Weights of a small transformer language model: 300M tokens.
Each number is 500 + 25 x the weight over its row's rms, rounded and kept within 0 to 999. Layers, rows and columns count from 0. Numbers have three digits each. The size before them is the row's rms in percent of the matrix's.

# layer 6 MLP down (transposed), 512x128, rms 0.233, rows 91-107, columns 0-127
101:496540523512496497531412486510488500483505503530495503515515489489455506520517526527537487503500506537499501526494512465478451493466498484487489570471473526546493450459497528524515457508530520468524511527495493561481482500483475531519500479518483505487509528484490462517518484467551544524498526468502492479485504507498531511481496500487525484503495476479504514503482515476517535572484
099:540525517480489505473535506545504530459512524534537518481530476543502525542497481508537493518504519514465514467527535481520524477539505523503521457506492474459505534495468486497513511526513465506479495511505531521513503503519488492532511459565469517464469528446494500484507480502539454531530490510508510466491521544544510509466490464500508466507470509488484516538516480478494475514457
095:554524466514493444519517488498527525491505521487496486477514533499528525480487500478512474512480491510453510494507505502512481498510472491496476534541475474451491441510513508524496519535505525525570504513473530497456468497509505507486463474529488492464519526500532544496485492484499485500511539543507470524500523522546472468464532495478472521463492494473496521530515525428511510459483
098:456504509481494512457512484518499497541475498525502508543532494478526486547479518456488490546474514493490509516460522450486540548519475501510511515527490521473472498451491478480537462493521529558525489483452503501522553492517509499502487520545511525496467524485511492462485516468518513505454507526496487497478546469457479491475491515495511497416485488511503506478521499489501520507501
105:514517508509503520479510476485503506460491528488529511482505522490509510507510459463521510478485514494485459528501512469556527465518472520477521495510528544496503489492512505489479470506476537522459506572488470512487477502506462489536466475479487455533535465466477514518519531465538535551531531552452520502563494486526491509501485527490526544486517519490496507492513514504498498472542
095:516512506527494497497541473533478552496512483468510513539493482504474497479503486485496472460510501526490483474481506490487514503533524489439521496514515531507521440476537508518418512521530441510490511475454479481459478554504465480530504468512488500470505481487494509520473512493472486458464494488502489529543491464504499474515503491491503518517481480496485494489473504423507544530496
090:408473520505462489512491496515511478484483557464501486483488496482506514504480518506493521503493535465514578474432472487467488482465498495502494542480472500539501503498506512492516482474497493513499513496518467517491504497539507497459481485488465471536502506505441525502482519455502523479497516511446495476482514516537480483494487467513527498528451466496469469534480500535487472491486
103:499462504512484503475500469504507499465497535512482489503504513526498435517536478468522504466478506490513497511470502469499455502543516473502517500482520514480470555535509458512444516497523531464464490500471514502539516473511474522498500492517465493436454536455490463483501487500487471492489501518492530517512541510517514455522513496513506554537500482515515501474483516515419518494478
096:518522517502512445476493477469508557508497536510458484524521503526527511438491524440473484539492522486470546513519476486503500544516493500456496499514547503499486502511470494475475531541512526492484518534501469526512475495510480522534496482518540487476450515491468482504501507514539508448511530476513494499527519494509531526506495491539479524496504479523529558503528454511477466474510
108:497432520519511488463517519521502523524470525476500475527492521492478482513505501486491522497507506522512508513446505512520481498463509488501504468515508543511492501514521522493490499530472508480549520543472512493513515477492505470493519486507521512485504459474410503536502461519521546482528481532503542463483511527529443488486538477481520535510490495455510545481452500493493492531558
111:477457434519482502505486521518504478496458452499525515524511510527471490507473470495507450486500476486491501500496493529512503498476508528523523546467500495510495501495451492517496526501513505530479529498455496486510476487449517489506495501489520463483519545484497566490492496467491460484518492491456470501457476517501450536492498524544459531517443509491522509470500532515496444452509
104:524523476473498496498543488490477476498493507523503498463516518536541530520538505489482476444536494524545480536430475544488519529517488479480497453537478522503508513505507508470482481471573488500522513497522470453493509487473536528499471492497532535511515485486508481501523480477500466480468524531490513492480500484481461495517497526502520526463428504488487482490529515532501496468473
101:526501500531573481449484529510555573513499522460482502462504514522505486503468493482488535518477504490499476514501519525496505509480541483519502504490511489524513528551477525498534499490520471498494503493442483508463468450556487464477516462507500546516460475500504519487498538529476473506519535497507520482489479504451518504505506496501498509474539515510527491491505502537506557477483
098:509510520472519520518518505495431487471521500498524486500478503481529509520480531491541480459572483542515502516510508472554498514503485474517480517518503491504504494464478456441471525482472492514504507472518485479469520540444515493491479472535503496517495458496484536539517488509473522481503489504499502520502515543505513487438456543475528481495484476528469530508452524508485480534503
100:491499473440472486475508516508505501453545508551530527515515504489509524507487499549507461477474535462490500466489489458481530477496511519465475479455506469528501485478487477496489537521476503465453561486515523528515512534517497525535448512518499526523512514492513437541508513471510493515502489484502507479481532513510469465522508512545480501527547500509517513531507525491476499510460
098:471495524503512502541510470489448504461477462530486463516496507494490509484451509490527467491533559462457525485463508493496483477498435465538502517491509530523495469452499465445514493501506520444476514479461504519538507497463501502476480483512498486533489533485503506526490472464462513518491499494506453492505480509523536516525500467509520502502502479539550490507516496471493518480457
104:485525474538517529436515485524503480489509513463532490501528493494516510523505463532523539534473500498504503479552466473520487533470492509514437535496525531504502527537470492524531507526511486456521470528518490510521432482511474499507516507497482501521448537460483490535526469488513478528486491510496487523490510520441513493488497517544500507481499457508491534522478504492554466505501
# layer 6 MLP gate, 512x128, rms 0.272, rows 92-108, columns 0-127
102:478519476497516512517455499504463487505524506496504524474515461536481563481486481458504512502471488531477545445557493508484466531486529511507497500503449484513515525514470497528477535521502554518505465489537516497503481486506545528466449488518488512482470510536502496523458533532525495544473534516487504468440495481508465504510492513540514505495501490517514484501546497477534487485495
103:498537479509491444548493513539511518458516473492525527502500534500541506477524521530482518480483515510485514458507494518502478485509449503506467508508537529478495485520483509509532443533560512533504498500477494482523486465516475539506496498545471541520489495503480541482476480483493480521527485480515520456528486530516505471507495465523479491464485470491527515501541501457493451451459
103:486489481487462519518511470462525446578524489472492492455457521517520510555478489484510439487515473529537469494482485485526490531497492523543467517494473484532499477527506494547522502493517470505508499499532495488490475505524498487468485504466481485491530476464507504502508509502497510508500553480538464496534467501504529488529467527497504417479509519481510525522501501502462524494518
108:528493468536484495483466491513509485485541504559514505482538515529540514516490464472485510528513514478562486483517508472505524496474471466478499556527499506522521595465488486513496465516466456516491489489485452450506461536486523528495468488470490500514482483463511498552505521514518494516485512501494521511539472514521490517549481500488492482493488468492502529517481499496468501485514
088:506487514497526471503458520472537482454495472498535494546537529486485484486544462521502502512486498449517511547501481494551543466459526495499450483479495471490541539512515508468492516497453506463488521500496487494544534521513448481532488525476470478512515518495499534497500499522478476472471496471477485484480505511518469481547485448509525478490475502513497518496488507484560495537501
099:522439513475520523441527509531468526519494486491519490518528483494550515492495488497528507513485513485511468481526523491506482497491524508486479486492505483474519507510476461530546500491513512481480463512520535475460501464511507512539523522496457543506475457430487476489518496446466487506474481503534494497555489503494525507466508474500498450470497517498466558535509488453484530505508
105:534521519516494475473505470464463486494513521421469504515515485517552486509514462487539519493545488484544514475528495493492486533518478526496541504526507529476481538501544521527511513509499553473465480464485525523569492484517489496526479460484470493464491494527480479536514462477485511517504478561523511480482498497477513463526527493495516504498499525488500516527477486468463525498496
096:481500501470489479501519521467458507486506488476493552524474481498479519481479495528498510528491464528534470490508551465458508466516513503465508491528514476556518523490503505479501512533500522520490509535496519501490512472450445514499524495473492482522485501496512506506515471495496470494481536580477472536473507499432483498523516467523527468458499449516480513501514479509464491528445
099:486515471434496504517506525479503493478517494466480493482503502526515501533502504541502519517521521498485510470492435546464488471546475466524481492539479499499497524477516522504516503484480494568498475494530491503471547465501526512513508503521484536532536484542439485464523490503501527437518508502499489509502480524538501455509449490505495520518496480476522488455459486510483528490465
089:494487489440518497510467513534498497486489503489508507469531481505551561506492547527480454525490506509512460478575455502537466549465541518521514495476485504464518528472491497470488518486547532526548540463515528506541478508465481471477476475503482488501519521475499489533518483524509493496519497505505473525497486516539512489546511484479529511488510466485478502518504523473516515487503
106:484466498489525417499497534470488512477516541452525491484456514510503521469498487505491513498507510500497548494506489517493497491511522527530548487480546512469475506517486471513512533504503499500505509499545533516536462429503479481488502532453469500508490457488493493510501517493486468477511492469517486542494512497517500476504509466507529433494528470491473515531554531478488549536496
099:508484503505516476488526506526494476490493496524508447477506523532526518488533512484502516511514462503553476441470501529491520455464481517520497486490537484484501489526524513505481506486498491524476537439532513489534494489502510472499466488478576502494489495537508464481495538465513523519487469504435488519471558504549456539530510483497477516500497502471520488549487528476510510481490
097:545511514460536516493481525502484514527517504525525519493462516520511490533506503476500494499527506515475472503498507519500514525465519450521523501504466501505478480508505513498468468481494483514492477515502485504537510502467496488512466476494535544497508478500545565505559477490509508519501523522487564509473506514514462556502454507503496552494447472451506455512541559496538503496466
090:490533529537499486514504474498443498513482502538520525538471589526491507502493498536502488515532450513530474506515504461499467492525478529501481512522532507502515491473436559525513500522492502514524520474495457541501511501461519496491534479477539505489483521455510505488533550534496492482506499496519474521510484516488521511481473471487532477475501495490473489484522469490525479451538
104:451502513523494523429477499501508514519490496482490503520495539505510484468504495490458522530465497524511490473530525499499502498458523536534489453455496478456519502511518565487454544503486514468515516526492489457508530501462479496528523527483488509444491457493490506504500495469502547514482479486487510529503484499542467496538520496495470513518528551545466522495457514517474519507492
106:519471517513494568508502545497501507542508546499488502499515460511483481542494513484466490497516484507533509529485511511494522461534515493447532471490432512519477464476481485490481495469459523483494543533485521485502481481489525495460506496471486488466558443531502527474478537540468518488481494511502509504472521501503489524481504486453508477508479508555497467489495489538456506514507
091:529486504521489488490509492508529488481515534492456461466519495485505465492482471517461458472473479504561522492477534462510565483481517522509508516483488514504547505497548443498524494501507467506503520489488511447497515496518507487441475489504482523505460504536519533484492529487499435499500484548538472517453513489455484494533502493468483464482491502505476513499479483489524522495542
# layer 6 MLP up, 512x128, rms 0.251, rows 92-108, columns 0-127
098:523558474442515505499442494516515491515476478507541535499464523516505526485483514527509478499518475487475531466495555514479529515494499496507481530482486528523500506474472526460508471538493494470484500487488493496530508463542523515507501481491527501534456514462541504496489517462516522568515525503462481530484506513563521475504508475526480528526498483531469506519476494515455493540484
092:485513495478496510486490461475498513491492504516512467489516493491477451502441508509522474523526473548483502455528505501507504526473524478511516503480503561511514475525545494548466542474477528475500484522494487509514489505492481546459473491490545440483526526450505518502466492505522507473468510522453469525453490517525518508513529528502512477472505479517559502481491482514452513471473
100:499490506533460466539520481525522501498461496463471531469455489521498518466514516517530439516488505537458450527479488479486496492518486497485468527503486521518489466463526506499538466487492491493538486514517459537480499532471460498532500517461505519500515494519519537477515509482488580483548504521539517478500519550473511468497466510475504509533499467480512501470497494485505533502500
100:501524520539486519487508486477473556526436470514469541475569518476482515540503467490520531499535463502510540520503507516538491523494496482484461496525494550519500507510515518512444528508526492520512522487521432491491479510503477515511507493492552544482490515492504519492473497489524496515498527498507492501451523510477508501527465508483474544533482551453498489510462509489509520503480
101:536464509448501496507491482517491488485491517537455528491584519488495530516488545511504523497544533501494516563505492461490500516526484541511502487510494514533483554533477499528528462532504509527534513512501512529485521505553504498490490517520516492433516566512506493489515514486525480505507547519502483473504512449477496493472453518524517530508473514516489477528511512519492498487497
099:521457525479564498460538469513507521530489473499508497528558516506513511481466533529475501466501470500494505461488488535460486482496496550475477463518494493471500509480462491514529524499507532503508500513536489498453511467481510496567500506500495492483513525484506498468512527489445485497501474504474539524470502469506513444497468519519488491449495484542508516492542502479512480443483
099:521508523518488468476534491508533525515550518511507523482511502513510460517495482516494500491496504480507473477474500540526532518456483497485506562515454535482482494519501478489521538512508476524495498520479470535499526537569502493480500480530495516491448520512513476557500517487505486454484445476507497483496525499489527530477463487465485483464487469516555528490444480501461518472474
096:524488496490515492566480509476514458472535452483509602475514501482470476460501517529493491482524501504516503460505498497505462498490499498490481487528488516488502491448513506492519451476485484525468471496490493477522480478510540486507500478468518500520519499518525539482498466417472479508495509485542530474491468493489490519524520487545516508464499491500524483482518525529485533477464
112:537510525494498470503465469477503476482474504506518518521528511485528456528500473488493466531538536515489563497454477500513538469496496498511468505504492498517545527544528525496479486475507509531517514513536518520528501555532508468476533515467520466502519500521484488510489437481557472516503536508511518486469504499533477530509476494490501466561488538504452530486493484530501472483490
101:542439508477492512497477515513512494451518524504498486508524511486484488501483463503424492497495451494541462487516454519503511499507517506491523524499525492548516518524470523450525522460493488512503499494545486549518497489470492486507455464519511508484462519544520516498520473492528514447530533476531501503530501529489526510528458503473508508501480494506496488546562540480505491500474
101:442487514486496502468536513478480474460478480509517473537526499536508510474496489522482512507482486531532509514525490496461494472471487495482499505511504474496494507496522494473465492498450508475493559479449493528485519547477495526491513482516544475466526524486500516528474515484482518505423516471487521558463522504471497508506508496539530488510492481502477466467459438481490491481551
104:466483501488512514434518513531469483450493539530459478506513522462484536512522461520484479464496531513517483557476487527481518487485509498528499486500477488501507527481518463531503509479523447455457479531496501506446511479517484508497507489507491490497506504532512521531463502492476513539450503495473490483497493542522542505525538514473498466467443515493542487502494485495474545507468
103:489514528530478477525500474484488503487470555505507491508494520469481523497520469486527505510480472476486523515464497513489483500504511491511497502469500470554465516469462490521469553506462501477509574505504473532508518534553493515484491534462470498496501500505479463487455542504537483531509470510506464493459528487509562446496471500527485527514555544483517514498497471518488510496504
094:488508498515503505461504482523556468505483537530493528519510485558486498466520477534493505466520468475512508471480482506466499497482476476497483479499496444486477516517530515455510520520453510472490497496470419521456494494492534495480526579449509523496494503509502504540486517504482519506486465527493526512483508526483502534507493521533497537493463537470474483512475491515542482470495
109:480541496523494496469465517491525481537527501449502497498516517500492505502514497486456502512491535532503503543481516482473500504487544550482497504516520505516511487470503505556473533515519494541486498502513510489526548467530485527509543476497470509459540468515435500495483499515503511489546491443504534521515510482435509470481518533490501478499522535502451514523455501481482443495513
100:479490533537494497502512514486510518510490534517476464526480511476497471508465477496492529474530516461500498520496498474515500487520493524467499511526486523471515476483476528522495490505502550494524547471527555507501487482532516537470507545474448536502488449462462497530496536528443513522501502484521493503442567507472471500449524512499494465509487522499513518489461508529466533494482
093:520491490485527493493518485553523510499466496485457479502490478546510510503511528552483478489450506500493540508528486457496491497493486474507480485483473465544507464467501467493493539505498526466500488516517429502513527544477493486524541478498529471521551460475501489526531469507500530510514497503498462457525492460519479519480542496549464518532513461515470486541490489503470489481510